config = dict(
    num_hidden_layers=11,
    hidden_size=768,
    num_attention_heads=12,
    num_key_value_heads=6,
    head_dim=64,
    intermediate_size=1792,
    vocab_size=32768,
    hidden_act='swiglu',
    norm='rmsnorm',
    norm_place='pre',
    norm_eps=1e-06,
    positions='rope',
    rope_theta=10000.0,
    rope_fraction=1.0,
    qk_norm=True,
    attn_scale=0.125,
    bias='none',
    tie_word_embeddings=False,
    parallel_block=False,
    extras=['capped logits'],
    init='uniform',
    init_std_qkv=0.018,
    init_std_o=0.0,
    init_std_up=0.018,
    init_std_down=0.0,
    optimizer='muon_variant',
    learning_rate=0.0191,
    lr_mult_qkv=0.4,
    beta1=0.9,
    lr_head=0.00426,
    warmup_steps=0,
    schedule='wsd',
    decay_fraction=0.848,
    decay_shape='linear',
    final_lr_fraction=0.05,
    batch_tokens=131072,
    max_seq_len=512,
    doc_mask=True,
    train_tokens=1565000000,
    max_steps=11941,
    dataset='wikipedia_en',
)
Each number is 128 + 32 x the weight over its row's rms, rounded and kept within 0 to 255. Layers, rows and columns count from 0. Numbers have three digits each. The size before them is the row's rms in percent of the matrix's.

# layer 8 MLP down (transposed), 1792x768, rms 0.0605, rows 727-735, columns 0-255
095:165124111087144153200109196164151151130146101197110174129179153201118125109108103130124123167159182155190155171154151068195125213106146120186100138124070056167178137085183178202123081101137116151112113174119118117113094138107163166103120166111135112118105139061187140132087127122103133109073133118116107148127174075103141180114081158164107138120141168113075114097160134175083139150160180123116124072151162116137118111173043069114118095167152105131121149125101135099125154174181147136137163176159082115063151076118090152193130080150172123070126201149067159085144072182144129115177144100128090149123062120102138177136164101086093167168134106107086091118127194164149101076148111155147160155138156086113060116189134130136078117091117148163117123083126084122153139114141091
102:092121124153145165156078106072144159127209133091155102122184205077100137117126154100111087171145085112154099083152085124162143086163067134113104154125107126109170147107148125135107109098161138095084137073149102174146137131129216133184145159181135143167199169129158090206186114171135129154108205112137041122132172180133105127162162107121148131147143116096111099207135179154170109164122105118067137097134126102126134194110198144090125157093184100074152139113117137109152175147128083144112157102111120164140139084173079091107065118140129193068145123145152159080179152164069130089123095164084075190123133117146125153125137191155076064125133150093135140117153114106139107146134137113181153140077106110163146205116074074125154158153092143188108100104113126174111110130124137
103:157107119095123180160130146104124123143139093141156082116146152139099140139082141143115150158158137145140110127139159219159128083154134109097111152102180123158031135139143187162136175115060178102139169096077079188156091178083105117124086099215018122164196087067069139151097127116110114116097141045132081165088114093095126097054070129153088167178122136104115151108109127134128152108191172105161120165125152116109102092075113155084141181182166095113086182164226162141136160118136129147144163131179157116134060162096168160164075136108113148100105158070151125143157146127129081169120119124121090137186107116083150102152148141080178072087145136122098114096134113121143149152154148077105111105180151102082157129129136113107121133188085137110126118146142099121094152118085159
090:161132132131109123101134093092118123100132172134115117091127052141112131121105159162166131142191079089156175123101149157093159147171079137113182206133115085133100130120137152173159058149150173085122169105151147166147118155132081195167124182161074106165149084093130141122064095084097144101101029166152196173091108204106103147117161104135094153138158096159163100119061165200161143107136101112139138179171118150095164178143135054093167087106193074111112137150117147124098129158130151131101110113094106115100188124149111167094103092171084163141125125144106103097167171166136114038186099120155112169179091114122082132144111100101102131142095112138105126174116081111149233181111101118128149114166150109127097096114124205150096147058077122141135084131087159142121183111158087
102:168134131146137080087122104093123077099132134109135131113102161168144132111116173129109084149091137109088152020081078175140145113162107185141178195130130155109160175127062176146170153153154130113167165093201125174134121082138120132092147128139171150122096131107121144062095149107164128114097139150176128145121156169164116113124104112171039113173180103108149172130047101125166120166141140121141101135032089147096124130121196151156133065067097097163199186118129105104123176171119109188195132142094156166122105105122135106132174162107139150132143094129081128130137119117104133170193185100104104177113086100129130177190118105138099128091064140189159131118111161090160164146124186138129159141099169163148133116145132118145134144126090077093107093142180133115099197168189162
107:086154145120125109192173176099102115065004112178100120136144133083204161158113095078166095163100126112170089087152125108112108093114104126091165101105144068110152212142120177124068118177158168066138027101124131119148117098142167150083071161162136048105064132099162116151052119157160076157131155129088181131102112156101128091142122129126144129134170168075155102119134145165079076088092103152114184111185105100134135086086129074118150169140130110091135150196099144153181114132128051143094113093165142090139058101114092075115152077097143168124117116140097111087121142069123126135042105176104132112141172144152143082089196132134165089108118159083108104104086131150088066129133148166123228073122191136115159161145107100132103135069144112115152099138158124093130117133150176
103:140003156156120119149144144159123122130103104101104146133170139124152105123074151118163165096122137103145114100072177119116122117067152121125096142152122054096095164151116101089108143171123124144092189132080122100117104198111133114122105173151137133159148167091186125179151065145139131086137000141135000094143117144079100111122173111117132134170147092167168144140103133102094167120134086134153096117153158094134153136095146012146142076104163090111119150143163095110085104172135112122136089118143130135082116154141103122167098081121130148128121112117130165065131123113056067137146122145069127117123157138085118142127106114073151114160126093136138163143129174102117164114118100144131055133130133146105083141124082063117127153049184167153089123082086101109192148092122159
114:169113048167153170144179126119146119142186169149180156109142084178120137118080154143091107128195111104120060150116112130117155112175118094101088084096189127115084137090151145106072147109083142136132114112127096162140098082076148119107118182162197099131145117158126107125115133084174125139165192139175118130150161145089210202191147131093094144085144135112141122165158102076153142145093180140114114115140151162151109164103180058131160117109098136112140152156134185105117128109157131120111133170095094091110090145072130109180115147147158040145080176102128169107158127045143150145126105159131116124119122172102136114122149149175179154177136113103144106109138102116138077082155190087179128117146111133110110137135131098105085128096143140121167155140094077127129189153105156
104:112139096073142128113142123093135169097071079178190122087108112156123128047107179075138159099137146168096150116158136122112135104124119121162130123114104091143172148116154139137132100175105124152131108082115125122118114119131136141114070125117171168126174127143145093113124209072099124121108141141142125198142137139099130135159068107156119104097124117152133121089073102147144202143147108137102102085101090168091062150143185146129130158095105127166136171156097093122088106206163129225177128125146058108112157087152091126164154154127162109130109088110121132136134085099137123135066125095115130077148129139156124061094102125138174112146153213122196159154057156186147126122155163124147135142131167125084157123194168077124159134136127156103115172101107084065075146113111164
# layer 8 MLP gate, 1792x768, rms 0.13, rows 728-736, columns 0-255
104:112117200099144146100145104093123141185123151104152109084149099117102131100104173082110061137167075149134135139157102147110112146145150088181110111167165102159128093093083140120162159080100122105093106104118143138187170111105117135136131119165160133132180125138166146162171111184131159119142112166138101084194159131146142136069135079124078149096191138052072099159131147193091117159138108195121130124135140152186138092144113140135133158141127115128117156139156157105161077150126070061138073136166160139126079055141015131149127028124171125144102193132148162156091131141071173116137129174164105084214145094138140156124134127065123095040157164159110093137152158173086198123160105111068169092117158110112136128108088100179138137159113125043139135131149120154113146138097183
103:185129184093128105162096108100095130201152135120173099136100147155124116092073115110088156086069107109134139149137168126088157144127107092103128167093089106133187156099088075127121131146150170104101084097099147137167133141102130124048118098115081116148114131120177141158090155083136092136087144104242195188115092175130098096129084123119113060128099111156101138101047174146145118108025174114176106101116113145151152115202103148166137164159158115168152086144112057113143092126094098091131159111135180146160162122078130120111135182210131134121155082171145134117125135133101105077163112126120149174166113133107145127131145151088096049139074170157182135131110159112132118091155113144094100097143115071153162145175064173057123127044136186158103064165138059145082096135114101
098:144064188082126137152122093181068137131141182159150090153107098107107109092105102151165149168119147189130189130117121150141105128175099090108132091048080190166098137168120104127088116106139125118110097074165141129106121130149156109077166113121183089110073188149099166177132092104186171143164136086098204135174158082218144168119132189139149106148128138138156112091199135097105140160111143106133153081071120105144056153129119088150079171157153152130101141097134123162152148155167145195127146160106151137146142156126136056127131121114066136144182088123107098132122137099134144151115156132110135082141160147150149102088083094084139180079081158129174161089143118148123079116126145167137092105088088123130176116133121092144139143135190151130134117091230114156054114095144174
109:142192144144147085116129081122137108093162146161134095146152121190164156190146107157053123116189130114120111074030136103134157124109159147164161109130146170152066109093152102191131115144111107116075125087093165101102069065144151129160143169105163159151123109125042119140108163131125167151178116144169070130092155100144091120144156096162108096117154158157108143135154169148141121144147145123113162170166126117136144103120149171079115125149097158127116129103121167151180189183108125091100135125148078159170099189153119107115137138116171130091131125186157146125153067210145135129133163175134085150132095120126156170141132107122131104128174163134167122146094150124116123127129057085171103152084116147120112085080097156144140057103152097095132101156159135145156150139199182
105:117107116122150124092105037193086151163215076105142138092113147124083115078127139196125121111149175129107122133130125160117149152131119072162066120137182164165133062122145073189168112100125125141118164161113113120164138117094098198141132089087104159119172068160098146073170103113092161124105100097163124054165157143160135128112128116107116149106143154161137101168098103114148205168136166155137077138142114138148102194148128179102111095111097161155146116086106150112135123140144160105127137140164146164160158114135136123114140142115101090139100113133172147183145132128131135094159170087177117114137090171095081140148084143145071169187138114130173081104209192093165228105135089119150090148110087115166089116092166159132139075092094154131128150114103162151140148124097073
100:179187168168163103116086157207114078089127067082087197129124140085119159112120111199069119168136087117143159141178124145131159088124117167150157160081117156098172155114136128097228149174142160085090140109111129107122114100144154141111161116138148155138088165067100139057151134140133129130066196151136148139115103114100130165098149078150090168093163155075092129133167098130125131146133104141117114137145174115126162136126146218165144050124128132187158142125134152117159128207142165118125107113103139118190195135102071065096136113064110106089107086123120183160153116153115103118095138080100134119164160160165138151139184107101134128102154195123110105108110173131065148078137107135123137116083099175161137111162118098173152129163121122166116137125095145113095104107109106
110:073140115125123145138043157144117159134087118139118054151127152105178151086192120101158151149143129134165209152123203145119139155114125161141157163074114183145140103136139142119146123101173109130126169101127174119102126165152126122159091079104144127142159130159124144078131136156146102118093148130101137128151115135100117190165100123076166126170092164098121135112114173134101075106142119144122115117089124117158173095157135083161093188151167101164114176167117082150137189091099162136121144122157132142147145086146114142123147111156122088073176145145186070159146131144131136104083186120122207132126139094089130115065168120061072097130090090181131122151068116108123081124114092128138177185035096115119155118160161151161136132152116133136166109124085142174105121157163133
100:148110088165174164165131124173094072141127187127187148161140114156096059114144115135150153150162118095177087155148131097158136140073111066093158127119120142165095145126167104151128114087092181128130163159222119153098148121111124111181125115177140098093133176179134105159114101160122164165169128127101128087155141079156108143096105113089063157098130165093108125167109196166128121170173137140144133122210119079152156209046091100092147179074153115143178110110138165196149146132169121100129148106125137170085099157120117169070163038155115118106103166145127103125099118178136108139115089153105140186138081117139141126150145192082111124169074089148066142082121068151139152098138112126128114151159156188150092101137110119138135180100066157117140168165147100120121197132138101
100:081134113145129105119150149073141111168155168107116108134100133147142113186084132149158186151144091075134157135178091113153103175160056181144151204097118095189152159149128168111165178164070125149103165093095119082156152136118073094184111070130116098147087144114104203182130181056121106107103190143152126161106136114157142133148113132162151095183138081166121152122134159127163131117196162127136074192154143141115156133144141129109095152141126080147183149161112103110139147152161105159135151144173067131090138174089126109086087127115121088048168188158122098154128108141039106182165138131033102139099090117144152153089149117124122051138104103087109173154120133161146108126092136107123104108096099114128144045161127187155113138045129047100112131118114108133129170153080088
# layer 8 MLP up, 1792x768, rms 0.144, rows 728-735, columns 0-255
102:158078174189165167112137147136131165116092159122189142145080143070070124091075134079154148148184131125145128117131141115133139143140167080098155089142130099129166095081096146070125132165073106144193099118144132162147122125138117133143140089076090109135161140137177178177198149149128171122134143109153090161112189074105165140152131108133088130207066150171141108040108143158082103115151138167154116085121122148130119158130170182066179158104133117156125156115113168107166158169123135142140096114133145131158127147136134161131090149108202191160115144184081134119095083127142130116172121104106114072131131199119126151106122108157112106126174159144099123109145160123155158118138084101101124136139112110170152157098115105086165158162155154130163130111123165114125120151139165
098:114121096110118107148126094136145113090123133174140100097153142135086170189127133141105104131131105150126111129107116146152172112155171090162122123073074182125077152089169118127160144127115131083120094112108140109151135160190132196119095155079139087106085143160149153097109137139076126104127159148137103198086161172135147154150158100140084132163127092085148122106176147091075136157131163134151099161132199121095148112157123144164139143166090091178072118164138099139189101132142158102123108119187157120137115175171144095174093106111150123096101193136044116119105099140141146166081159071145099090127118117123139094133123126065147129087119167177051110114111133162165141113128104171124098136088127095110102097112121142158132101101142134130086169116138070074149114137127137
104:098193144097079122103107136163156100115157186125100123141135051096098148126099140087075193111090095152159140119158108141105149071140138150125064153132148113181141191140099145142170120168137135095073097162207175133120140145125107104139124145065125155091070117221148150132056081149178111132129089169105087132129141131078082101144161115077198137155191130070080094085118157120179115125122133155101182121135122153135177110142116170119105121099091125113105140103093135131115133146120176132129115095157096164079070108128125158160095138143149123106160113098047151124059068115133149143133055153141135144115098133125130103130182149089144095154143126133130098121115117091125094117124129108127129119122141093116099097069100221148100133122135143112131120100135127127083138171087120
111:100155079142169129074174103098081073134141069140131140132145156071137067172195120112136144189145123120100109143150077100098111171083105103146166126100110173119146094146085125140167160198117088123148151135149099172114118076161180132090127104157153121067122153123121110183192188189106106120153119190092140108107164091155113084120154111133160133162117139081151194101131121134116055133159119146079127180174165174058146134127207105188146114066126088108097181140106129163140110082099147179167155142130087111096194081157123120100167160131093132105132141154104081098106163120141151139139099118175164116149102127124166135140140090149169116121067110135132098101083155136072135106147166129146143159117153172206142105135175131131134152100109145118184095139139158156094160122093125
105:142067136136143096097087118101124147174181122160110151115167079149122104112144182140158217082155124109087145174174146142100164200136225124168082161142139135093087068140154146133171120104073101151186184180158106089129154197115139164140111119106104163104151105120103105145219123134157136163076130134104051155138141086144138066150160115171142155151074085150103122113138106075200133176107132167094112124115103153119173128176109195155093151099129151164117120093205173180091108147099154123128128141036127112104176175165157204123140161125154075159134125157163125143105085209076163118158117145090110123159095113122117113147089120163113167146098144145093187173117114108150141126093157144099040176187104111141102093146203123138197169149133123157097161124097123206089153106161078
100:143106141109148165126101103132128114170174149106101136148169084107117132130100148143204174109164179126066169099184145116124120120099129120110143078153067135169139145170112110143119166173171143131184146115145154069178142102160162142115104135101173145104137133071127133112114130126135065089135045140105100184085059114172134165136142159161125117094149118158163162145152131130131194152101094106062146065130140136115122143118181106110102165095143061125112137087131137109111214124110104122107142212087170159090130138145176146127135082152091149161117123124153138183153124163125142131150171166150165109090152115134123121153148145158099140167134086102046071116109137145164178137128117186145062136113089157158145152210134163159124110115105118117143114142166088118124149162099187
117:164071129179152113123146126104132121092156145129164156097109077145113088129101133160061153137132114093129066103064129126110101168166108095112155138102100088100118185083142117133125126127077155147134099174097087153163076152132136135060125209147140120105120096125176147107124129069141090169116120158124055188154152085126104118070163083149167093100132099189192129139171083091129124098130164103111130137158144129083087158111070100090080098076090090093161117160123191146107047160151076120095141126142118141090156165131081119161121156069099086153053132125045115105061114136134136159125119124054101123114084135131109118182090202199159156130149178100149073145176189111133177106105136112136141097112106176129124139132089107121104132122159156090102130056135140124136109096121085
097:127137132163042126090125102143120163118161082102066103123149150107152139133134163068088059154161133157182090135095152144138108196146156128113201150147157113101111093074117158109103145082132104131137199102090073128153110105138098141083170075123104099091154105120090091145119104182132168092120145126145146103086114100143095126146151098176134121127158138157214151166142097144110156097137155128101101097145129176070077135105090148162136130197115131074068099118096138155107192085188094222174193131124140133069141070140152162179157170173105098179125063122095152123135163103135146112083171119094108130089138131134136150168098101110125108115124154128152150193142115104074137104127059130115127136095163123097133147071163120109171128085205161105132134127143153103090054093136109